Weights of a small transformer language model.
Architecture: RMSNorm before each block, biases on query, key and value, tied embeddings.
Each number is 128 + 24 x the weight over the matrix's rms, rounded and kept within 0 to 255. Layers, rows and columns count from 0. Numbers have three digits each.

# layer 4 attention query, 384x384, rms 0.0907, rows 53-63,117-127,181-191,245-255,308-319,372-383, columns 192-223
128094120115146104156138132127157132110133157120120128150123093148193157135090127178182089141128
144115122144132127141163133100176094153122132133094136127105163177171128137112152147178099117129
145159149120120118121104124115091111104128106111162140117157131127139123129113131144112125129126
118108132114106190135147127124159113127121095142117134144116132168121133111143154128172107116112
154071172114129108118131129130142115122115149059113147127124087111162159151111105131147102139170
157149162119121099091114162111110111122125136109136143113123146157150104132137140118127137118150
125130157103138150094151171134120124112144169075071125124143145129139118139129112141139125124174
129114141135125120162129112149147114087116136152104135125115126115117114152121166142095093110136
107126175109133094140128132118124125146124162156173134109145093106090151137111138105109110146147
169133166124123158060133111110118134115140107153104124144101187095137144119088087129107126124096
107133087161123134133151143130121129133137137165124144113149109137087153103160198131141126124109
149140125102143123098098126142109135149133118100172092084140126063133081131129120137133144114157
115162095149107087136164087111119151120117068141143110126097128118129167156102119136149123138120
138136157128122098170162134144083116141131098170112144145134159145132112134118112091110160125132
135104123159116134131150103126125115137141133117167083055146112147116168120132133132096176106147
092131110124115085114087114137123111094128106089140138110180129127180137131123105136147144140067
093119133107133132107132083117149139130112147156134103142132099165125123129124105145127134137125
105143146107119147151113070134103136126138095128173139126135141154084097126159069113179101113139
101090107122085096076114176112097147119136082151158121136119095158133136121105145111144135161138
138124128148145077118137129151114142092125143144121109115168167093125106156120089155113137139144
105085145130147132154124110101118129110126120111150146112157113129127127122121127114128082123149
144098119123125108159097148132097127107134132111124094103145145164134141094130077146123137127123
110179137153119132124145167124123123099121088115163105118150110140124103147168131136118121114163
126169119137118125089115137146142132137133116122153111123166143154102130141169114135094084112122
132154174124132157128144108144144131102133129090148117210106141103094119180131157134109136148207
110138102131131122145102119126109161114143123112089151149108115051124157133105144150130164125088
124139155135119115133170124120156113136141119134111148114146128142149162116151153154157117140122
180151134122119150190138097137126118150139089130116139133103128122126108137138156112127156140054
132137133130122097127107081110152148123119111129175127115117094142120120134182160111082092156114
104118101156144103128129120139196148145123122111130093171104118094132133122146140128152110098131
130167107128124128065138116131172111127153113133133132141127107146162123143144122128175138129125
095156175103125146174123163136128119138159087136096142113129142123150138124105126117097088106139
094146132122137114151138088154072118155111129078168098100115076114110154122141117142138144106102
126107137090121117104160150136093122103133113131183129091174070128100130136124147122073130129114
126148104107117125146152086120110127147138091111052176110113100126127145134110143114098135115097
134139148134115134122128068127097134107117103148103090123136178094122106087143093139135120161118
082157126139125087148131151112128113099127152116167132153118151100138102097169156097103129122073
167128137140140161155163133130077131167116121126125146109125159045115141150112133124113072096143
167153130105124121098164124130099129125117138139127099138190114128112140119089121108154113107165
133113125137133131118098106128144120114124144100121103175124135116161122090121102114165148135145
153113089129108105114162167149160132128122131106155115156163114137146109134101145126124150141171
124162099130138158147168084124115147129128089113123114161129146128138179181148062155131131094167
129152118134131105167137139134131159145111126101130100107148114132109105147140125114111117097143
094110112109110128170129113134163118108130151082126125145103181079150125091149132106144138133129
131068083130125158127132121112115128125118113147141101075129152145137143151108163166163125112120
126143108119125133094129105150095141126135142146125101093127145139118155144101144124143120140117
130112143145118148116138170140143116138139126135132153072158125143104132119121115136122150144136
115092111120117104116144139144095124147119163166104093139113131107121091096122110138124106141117
106169113150133117122070103129148140141117157128171140121110130102179109092144149104126145095137
144121160128132158119161122148124131109110139117136107081116160132141161117133121128114129164149
128123145122151140112135161119164132126120107149148089123157127142119081149108125125113156111148
132098113132114124104126178109125110130103175121155117174129144118124109106121104101131132145151
151107133126124118077112131111148125084119108184086104100147126155097145105122151105128112117099
146070105114143127182082077125132146152149124169138103124140150097131150122116102128103100123129
114139134143098135174129145113114127160119117106147080145141135137129125164107120132159085122149
120105135119138125167133131123137122147123155118075108079132178112119145132141129137103128149163
112105104122117149113124117106177131146148123123163151144115160157142143134130138127099121132084
129156101144140128146115130124149146091119081135149092136138131175126131142107097121126130125158
165077120128136108115133142131116129108100132088104139122130122105149108132083146148109102134108
099147117107151042129138111113190133125127159162147107121172113119154137121122175147126132125128
151176096134134148129156101145134121115145103108130146120141101187104121143174079090124151129139
118162110107137140076147137162108151158136147134135127129167142140159138140105120117091066097125
130079107096146124108101166152176115126119155091064123145121130116101067103125127119048070163140
164133125112154125102141120121127112125130126144134107107084138105133142126096149118112115151102
111115109138127065130172168123144117117134166134171130165128102172143136126172136078135141119138
096107130149123130148091143103143123148119102156082117112122115130142139084155127104156129137135
155116158119132136128122160117106113174133121097106182127099172145103144174157119106148083135158
111132131118119141171134108140182122117115170091127101143156094127090140109176114111103141145081
# layer 4 attention key, 64x384, rms 0.0678, rows 52-63, columns 192-223
126133175094125116147129117169115140138156108158124072106178122104119104095072115148112132121158
115131107143104146156179124111143138160126114124160110136165109110181097156077140170135114126124
127161144156139122134152113126126120165120149116109157157112146154159123113139120120139113148132
128154134124115144125106161157100137119145166114194131144124117113133172143096120154125123187127
138143117143106150109118140094171147149154105171076151137104081165133161091149157096185156125130
150096140097130098173178131149101127115124114125099137159103104181166133141128111095127138134164
114139129116112117091115162111142101127098138096126127123140104173135108161171166106089119106134
133134158120139135090169163119127112120141177116103134114142132110119163155105132129122118132126
142086118164118154113104085088139124118140136140130188126056127106096126139118169118112145126090
086131155105136122152107086126126136203138136142159118115136123095108135132132143116121114095118
100114155090098147107104164104110087109136110143136119126038157161159158131046133110122132145115
088128123146124098103162172112091121129127144145087150135128140123126138105072173075114118122130
# layer 4 attention value, 64x384, rms 0.0801, rows 0-15, columns 192-223
113113128137140147144146119120193149130143159124114127171129114097155133131136129138128129130149
141115160141114102085108135112182146177126139103160117140121142144136123116117126149160128128130
107142161147143136140159119120103144164131155061157080079174092117096142146100149154152119145131
150132142134142116118104152144098126104125133144075114118146129112174132143145146156145127121127
074143110134132147078141130138156128104132105105146157191099170145130136117117105155146115141171
156140128129163141098072094130153136108131158082108091158122142104100170153124145139127120075161
132109154130118182130194116118158127149119134148131075155110157089115100109135100127113142128091
135142141138129168183125103112092110140121138119098102112146162125110120139154128132110134087137
137143140124126109128116102135106128141124154154137076114126120165130140085126113131144139115123
143154146140153127151131146128120144137136158086134142168143164169145124132106127139101113166134
121071110133131069089122182119156126099121195100099120109146155125124123153160128127169142152080
125146152117119136169095132137136133117137070143131107121130129116133181100126113135095114109075
148096167121115171121135133141134144151114123097155083124126083115144160134119142103090123123203
126155158129137151127116121133186130121142107124185099125132081153094136139136152139193129143152
099107139129140087106081145142146135133132150134074165090107117125137106117154135123114139153175
134135164140152109090104093122159137160148067148114132162153131087080138145099095133124128152131
# layer 4 attention output (transposed), 384x384, rms 0.0963, rows 0-15,64-79,128-143,192-207,256-271,320-335, columns 192-223
114157140122117083087112078094158109127126114107106151121110148191089158114126133166126153072094
100164105126126153087171128183094095090157144094149151131074145110136137126110131103124121176145
182113091117081092120142165165122109125141123145076126144074159114167096113180144106104140114142
155131118103131107139122132148092150126075161123117119143138104099097103094167096120136099123107
113134112117109139098133154098109165124109135117113136114156076126125149140115122094086158149147
107126105148081174122164106073126155161104119135129144162100170088161112135145126067093139102111
186101104129178077129114143199121123136118120110138178109115156148182130139162111166151104095142
145146150132131137130082149153166112088109139146121147131145147130172084141145105119147102117089
103118107169121080136117159152159143143187129152156145125133115183130147153101133152153097101126
077111153122117134131094118127153121137156160113141132116141117122112147113108145082170151126157
119125167132157159164131109113106160140108088125135117141145113157108162122134157150105113106135
164194126144118170084125063140122127161120134097109147127089144156154093149145103121088155106146
089132120148149145125148108144105120133151102123102170118141150150122069118078100138139162086103
141100067113120128097166149164127147105110106139106154145111134142114140129085146096091128099122
142081125156111163123151101079119138118148128106099135132143128159149131169039121135115088128085
112121145133116132107172134079127068134139136123160130124110156149174086149099149126157113109099
132135119155158154137140120149132110081090114145146126144155125143181112121114123116128107100091
115127126155139098122170150134132123117177138164148128129114139136156123116112115138170142118123
105122111110164141074107075105116151096103127142140128143162093113135178120115091138158144156106
107148124127098140142166142110125106096173118128122144125154131130141149114110142133118157082111
165129105109137157147127140134154133103118135153108120094165124119134099114154108145150138109121
118065110110130124140111151135113181185131105109148097120122110111119144125118120141131126118128
122174108104115127107114161130119158103124175124118134136157114091123137145098138088111151057153
145118107129158107098170160137173162174136141126147115148097118164061121094143147150102129109147
128133127102109137112091181128110115097172102084175117143114087120131161107174122116164131164112
117143133131145118139103105120124135065159090151181106152116151084127149116138101144093106136122
083097123100116150108151175150150097113131146128142147109116122120103142114166121135159122150090
159117163131124119168095113114125115156106078144128134142144110094145137116151150148178121149131
178094097114174131103127175156096143126113168128138124127139107115167102132178104153146088171142
097141138159136122174110136112125109109129091139151132090132101131128172091111128145172118122128
125144094129128151092102135136133143100105126171122126133154156110111103074118109111169092131147
092119138115159136154097149125131127104117160119111111177108109085161153116153102111158119125146
129101088092124090124142174183102150135166152132118129136110142099144137144145132129135141165181
127101169109140142157082156058144141115067116150128078147129086136117134093101148124119136174084
092160122126153147167128133104108094100177128123126170095132139143116126140087112127171118110116
136128104137145168088128113133108122113161066109119132100132119136103175130111129111122148175128
136152096126136154116131150124156120128127136122164162150145171165123116125119092120129142109077
108139129142110092136136138119136124161106155159148163096083069074141140168130113131144122140110
095135141125160111145115108092139128123121108110081109162139110128062119202106154139109139129122
115162116072125084140117130130082160119138145121139135161147087088088151089112135126134149137150
129077142097124155135159136072128182124110095122123121138154139107122132077134116137153128114103
122156132074173123104127128158131087092104113150107126104153146128161133170149143120105157103132
128129144119074129152096143100114087153163142155129163124083153122127115106119120113101149135116
079126129136117130137122149185123133129183145128187142133115135138130125104147142080172167144119
093102118118132108116031118149103156115106111106134138120142143105135136128134159110104140152148
104114173099156148138106147063061127121146158155147115139127119117127109105121127160126166151132
122137142171133137139110165150153115123123125136151060177144087106144110116143153117176169101123
118129077159096145137090168149099111147098114103101111104155153090099165151171118173130170133115
132168141120143126128133124114102109122124133091153141133123129127161116108118126115135140159136
118150164104149154189111129173130116115104130127102134135162101151073115148119142168122112074134
154100116107110124118101159137136147163118116115115118168124129204108087116125115124087130133173
098118149101096124125083118107167134125178192137164105123126140156125134154102144146156103113121
106138179170131121136100099123080129170148115118150139098120111181161127139134132152091146150126
155113189099134107156106093170151120086181112143099119100153126199101108135131122122104159109185
105114119144115168112123137134097143160152158151132113141112129137163134079138114100175158141097
156126107135094149107119116109093135136132083099136149117144079135149103159077107147097128190154
138131163137133158124119109170129101117103119147100127114146115065110110105115133122088150098142
152139137153122123118141115126127132199103115137133125115115095152087122151172132165133147113112
159144122143126118133101098106101106117133083131125127110167084166143151172138140120141122115142
086081126109143109147121152051122141093135158122099140118110136128094145128123126108143132116147
147121175117104089095129117093159064107141158169124118153085113118114143123132121116089160130168
133106096154114088121141109170122163150149166115113132148113145090120162157129139116099144115114
131142122112201087170132095133112112152117131168132149127074142130142161156142103121096149153150
130155124141120136128162137155133162120161097154110105145082117190077114145105143078114129123173
151112124147109149156157113127125102142114120126139143106162157121154136109138125126160125144111
168132135094112122127098139112143119148123096124104142129137141136147120166153123093115113088156
138121132111134175158101096107149115147099126114131130150139119113117129127124097129121141113160
133122110124147171132118106150125152159145115138125122122128141131113120098115162119136126150104
108145087134117152129138138125134130140157161140139119152105146079110111137086138109118126139120
170122170132131122134157140192082094067119145116128157149147157169137100093146127130134101127113
112140145133096151117123122096123148142149120117151117121169111119148127094132152111093120162128
093118112093146131141143122143123146126112123102132106088113128083139149132142139094157106105156
159174130142104161097111133147081082118117141123134067137121115118157096098119128145087096141124
142108084151136103148138115127142125146140194132113149091126135125126085129149098141173126102093
134139077160127103118124106134137144132145138139151113107131128123139131127136142128115126132144
143131118146085118092109156101133108106136114124104140149141123114133132119121144121097144100133
135130102157128137116147098098158103120101140148109101127125165128096137131129116084134108172108
178126094149079123134172102119143173141115131130131137126112112088167105149128145116100111154134
117137162135171100144118162091117110146140158106175149101077140142141099146159136141087151132083
134131124113136096124131120138136143100125140132140119125138112135111125125108118125100121149139
144135152149105128107083136152106094148147123140123128151106135101127101132136134151116143149166
153109135124160119159131113112139161149120070123121091101133162073106120157176106113115161084140
120157174129145141118122108137141074130091145157155125123156159113140146137113154139120151140123
108126123128123106153159102177143129140074103107130158137122162167131101151155117159132105115147
157107111151164110129153074133113084126138134144072097122094109077105130144149135131109113126136
114162122106163126097128174098123097123128158140126125135149151105110136120080123124150149146142
133152156159070170163151123086129123145158159095113111079105130114102150134101113126090157135128
136109137143116121120145090101142076151133135147132119136125150121152176118127112142152133134101
146111089127162129116103150150153102143130154109130150142118130117151117172142131122126105133133
136121104143110160096127116082082143135148104113128107159096127147099165145077125108085102092126
137146111109150153100143132108099163151142143098133095109173152054129124125091095100139145101126
137115126144166137178193111171131155124117161158128109107143121145121155139109122182138078143128
126121117134105093187112144144140101136102097150104096142115099151140142059122109147152127109122
110100156121133124146077107141177095177156097112115142140127131107151157126152134144173136133152
116164124071106167163125117154141139145127147104136122126124071118099142120172086108112160120164
146121130146107120139107121102109140127116132106113139080127145104098129116143114148096084113127